Weights of a small transformer language model.
Size: width 128, 2 heads of 64 (1 for keys and values).
Architecture: no biases in attention or MLP, untied embeddings, normalized queries and keys.
Training: a variant of SOAP for these matrices, 110M tokens, 3364 steps.
Each number is 128 + 32 x the weight over its row's rms, rounded and kept within 0 to 255. Layers, rows and columns count from 0. Numbers have three digits each. The size before them is the row's rms in percent of the matrix's.

# layer 8 MLP gate, 320x128, rms 0.142, rows 251-265, columns 64-127
100:154101155148125159189149132089118121150158144148116102128145129156126112070142103060157125114135173116070130157153156123154093104150217050088074130122222111108136100111175081095161128091140151
103:090071125114106125126128121149074176137171166146100125090126151158117094169121163156114183141156099116162143131148134068088102161147140137097121112149183129098094127167180084142116138134150130
100:169149144092165081159122119169105139102055133116128157113101169117130121153117144105153097145129105102156059120156108079118127122123134078113087075101115078118150081114109109058140105228111128
097:112168113179160106100128101113134153137145161122107086133096132095159100108152120158164130125146139107126108104158141116086185070162096172135167092113126115129085131125125103100124066133070113
098:150128044079095106128125081134090135139119107110156181178110089128153103146093157168087176075073149101111091165071123158179146153164080170143087180175133080138127093098112049112123074144114116
102:132114121077121120122145110149078146120161197114158127128161179142141105107201129117193145110150148094097144193133134142100133194142161122080135166095111159145124150059155078107202128124115147
094:138087110133179135102175142098141172104169155127126135115172137115164092128128072095153246180154181160155150122148097157155170152138112157092147162098085112162093129131141080143055116174161083
099:129075161145126130144132133095123101059131059142139075150136147148107125082106128125146126153165170175123094128118163134166094078146115097146174074088140081131140129126187147158068124161118149
100:105181122170135113160155138158218103134098142070094164100152098132103174197104104090163149088193139098095123127099143122129048096123162108169114109113152131102087103099117117126103084103152172
103:112079123124084130168167148090161139123124197193112165057131145133138144115154143133077111123092125124095128169098132124125098126098130122135135113115126078168066199104161116159145103103165105
100:090137178110130136122090120159129111124163158173145137134148116112082131153119132116173134196112151199133141144171157052126171088125097143121124148119086086144146146174100080135100053123130144
097:141174091118121114140127171150097099134152156155173163097206128120105138086125097175142086079154170172106106133120184170116106107197174072103086130102161191137126127114138120091150013150159124
104:142151149151135057096082147148158113164125146110096163118148188144185160140133170153056164129169149181086117123122135159068148091110080131126101093164124129125144095141177104109156184113125198
104:129156096156032076101144173154161113128157140118091151137106140117107153118130111158150149155132151093117075167126149114067134144109138127191134140103170082153121165112152131176081141096089159
092:139064173152097120107140128103125106108129142102068119173121109160151070088128136146123118092174107142107093134125089128147165151089053177153048168111083084137123110161235134110132097143118132
# layer 8 MLP up, 320x128, rms 0.141, rows 251-264, columns 64-127
094:131105058142102086125110123100114101198094140106139124115101130173145115120055065180097193125099134115097093125184104077135084116120164023143136104110145091158097148186128139082115117129115093
107:068108126146063145135162200115132109127060042130188127136128064136119127145079070152148118103083128125132127124115099103092152141154130147127183171084133095096148089132168155140082134123099114
098:117106124152167143135157130123142127143133092131067145078162175128124105088113036096141116160070112120119179148144133129177194155136214138071121126153138111173107140120161110143110167158087133
096:105051120145124102131134127098085152135152102165109104112141141163078141137135096093122140130146198168094174190141098138117084169084131131150133156154124105179114122140190161137154123072227128
100:164108164094157123122179091133115105142153116158114130107096092116106184111184090143096176094122151123154153151093183147165107102141082122123121131133110116104167137147100119021099144122101114
092:115208148162146153114175086114122124124139131180168122149131180100136127116113101076082121064114137123111071138083109113133137117170104143141140155073114169148199129125113066150145163111160141
099:181110100097163137111103139131092140175096086080129138123103177157133110108115139101123143173161090118098117089145083152068133167152106128053154146129143145136143022098162108114188077049114151
094:096161120134096155105124075117133120151127122123167198164092100152066175139117125175144095067143150148124142136151087136125153088125143035151139173101168127125125165091110084126137122128124193
107:111165124141126052169115095136238125164087115128160090164180126105193146134190125152128151131149067117104179149148099133124148166096131091156127076164119160134133110179146113152105083139065120
103:116147121197108144084130119128154124074136155151111121098133020100154124104072117137138180205127135076121127117064145147102169121173069093138155145151133119096156120137089138122070118104132071
112:075080149082127151146105184170171122131032119099140173095165088175078189137093145203065110160094126098119204147141060125119128125116190156129140138153163111063101144147161139113181103129114168
113:133122092137139145160109131147071108097096139126159042083188114110153132119142113209172117144152191124106111161105165138162066147116122134088078163122148151128159104117102092086120054182132144
097:136133087108147146140141149033129154085109120119167091096163113153169140118177107139159098067076159097126161124113149172123089170146122179101093146144088075085128171144106085126127180106142103
105:158194173124145169130188096142109176183108187181172213129070113093126156098117126110161169133147073103109126138128161107143180141107118156131131098121112126093171126096136114138114088113076142
# layer 8 MLP down (transposed), 320x128, rms 0.131, rows 251-264, columns 64-127
097:157145109054158140184086111113119180096104099168122149131145159140144114177160200131079085056147172118141145152111100109143121165087104157163117073222126148101109115136126141136115048120111078
093:094146112107131120152122149125162135185164095146116114195112128127138106100119122120115142140186040172096166114156132184087149138088191067104127161182121105090141134134085077136123172139164106
097:116117101173164119180106116161165097161097152104068118128099175094114121156142096139086173164115130171084117128140109141151095093169153132163175060027123098178209095156136151128101167081145109
097:135120156138210128144123150165248139138138140165140129140121124083133126089122118104111136186107139165146114138100124120155161089181106113092141086131119078109113140141140124103154221115086113
099:134136104209103112145099132111096092141089141100092127118129092104166078105082164103170129110083115105119173150143082092145115172112110132180175166112160171087162094098142102177143113207136149
093:085134156170088140141082102060082102125085136164072133122105096122126150104173103138123141096098123140103132073093131137116057105105117157175115143088144137136100106110158202147108156133104127
097:135135140118127083142146100104198121124122112167150084099146129162101135122131152134133172132152127122066103196168116095156178133151166163104121144179097140157118143131082141176087109099121121
103:182119122084095108089091093125180109097077084145142096120159155121155153119101118063167162163118094134086168124173084146156148085069139149149142152095168091146142094145092158140073057123116083
107:141127124146123144138122114072000146188153114095103088137112165156153167154115126161111131142116141167158127141076134130165107156102128123137136186085127135209111138151181126125107145140107078
103:107114124187135173133126150126092170132183121112126085083123184160114113176132138108063147115130099162096122128137099111103118197139138112110084112098156080214106142099084159145132182200106169
101:133151059128154177104156102136113127072097084195118164100162124122123171137174129121018121170142147111143115120132123102139108136185133083092153184117121111146060067098170122115103112079161114
104:152139133154190124172137091155173093159075138129105194116107064115123142173102170127186077133129139153130097146112133124114158122117172128156103149083157110143165065195157153177098122161141109
109:116151116160103119190154115125050189089103186144113152139122123178093180145116130073097124085124111109142090115062110109136140140067152105138123098118105122071119124168132078133127087102130090
104:102118172088114092114131130128143097110063187090148133163160171066071105169153197128093090137148107148149111147133107114117101123131113128107100139102111139177200159099104162146084108076074148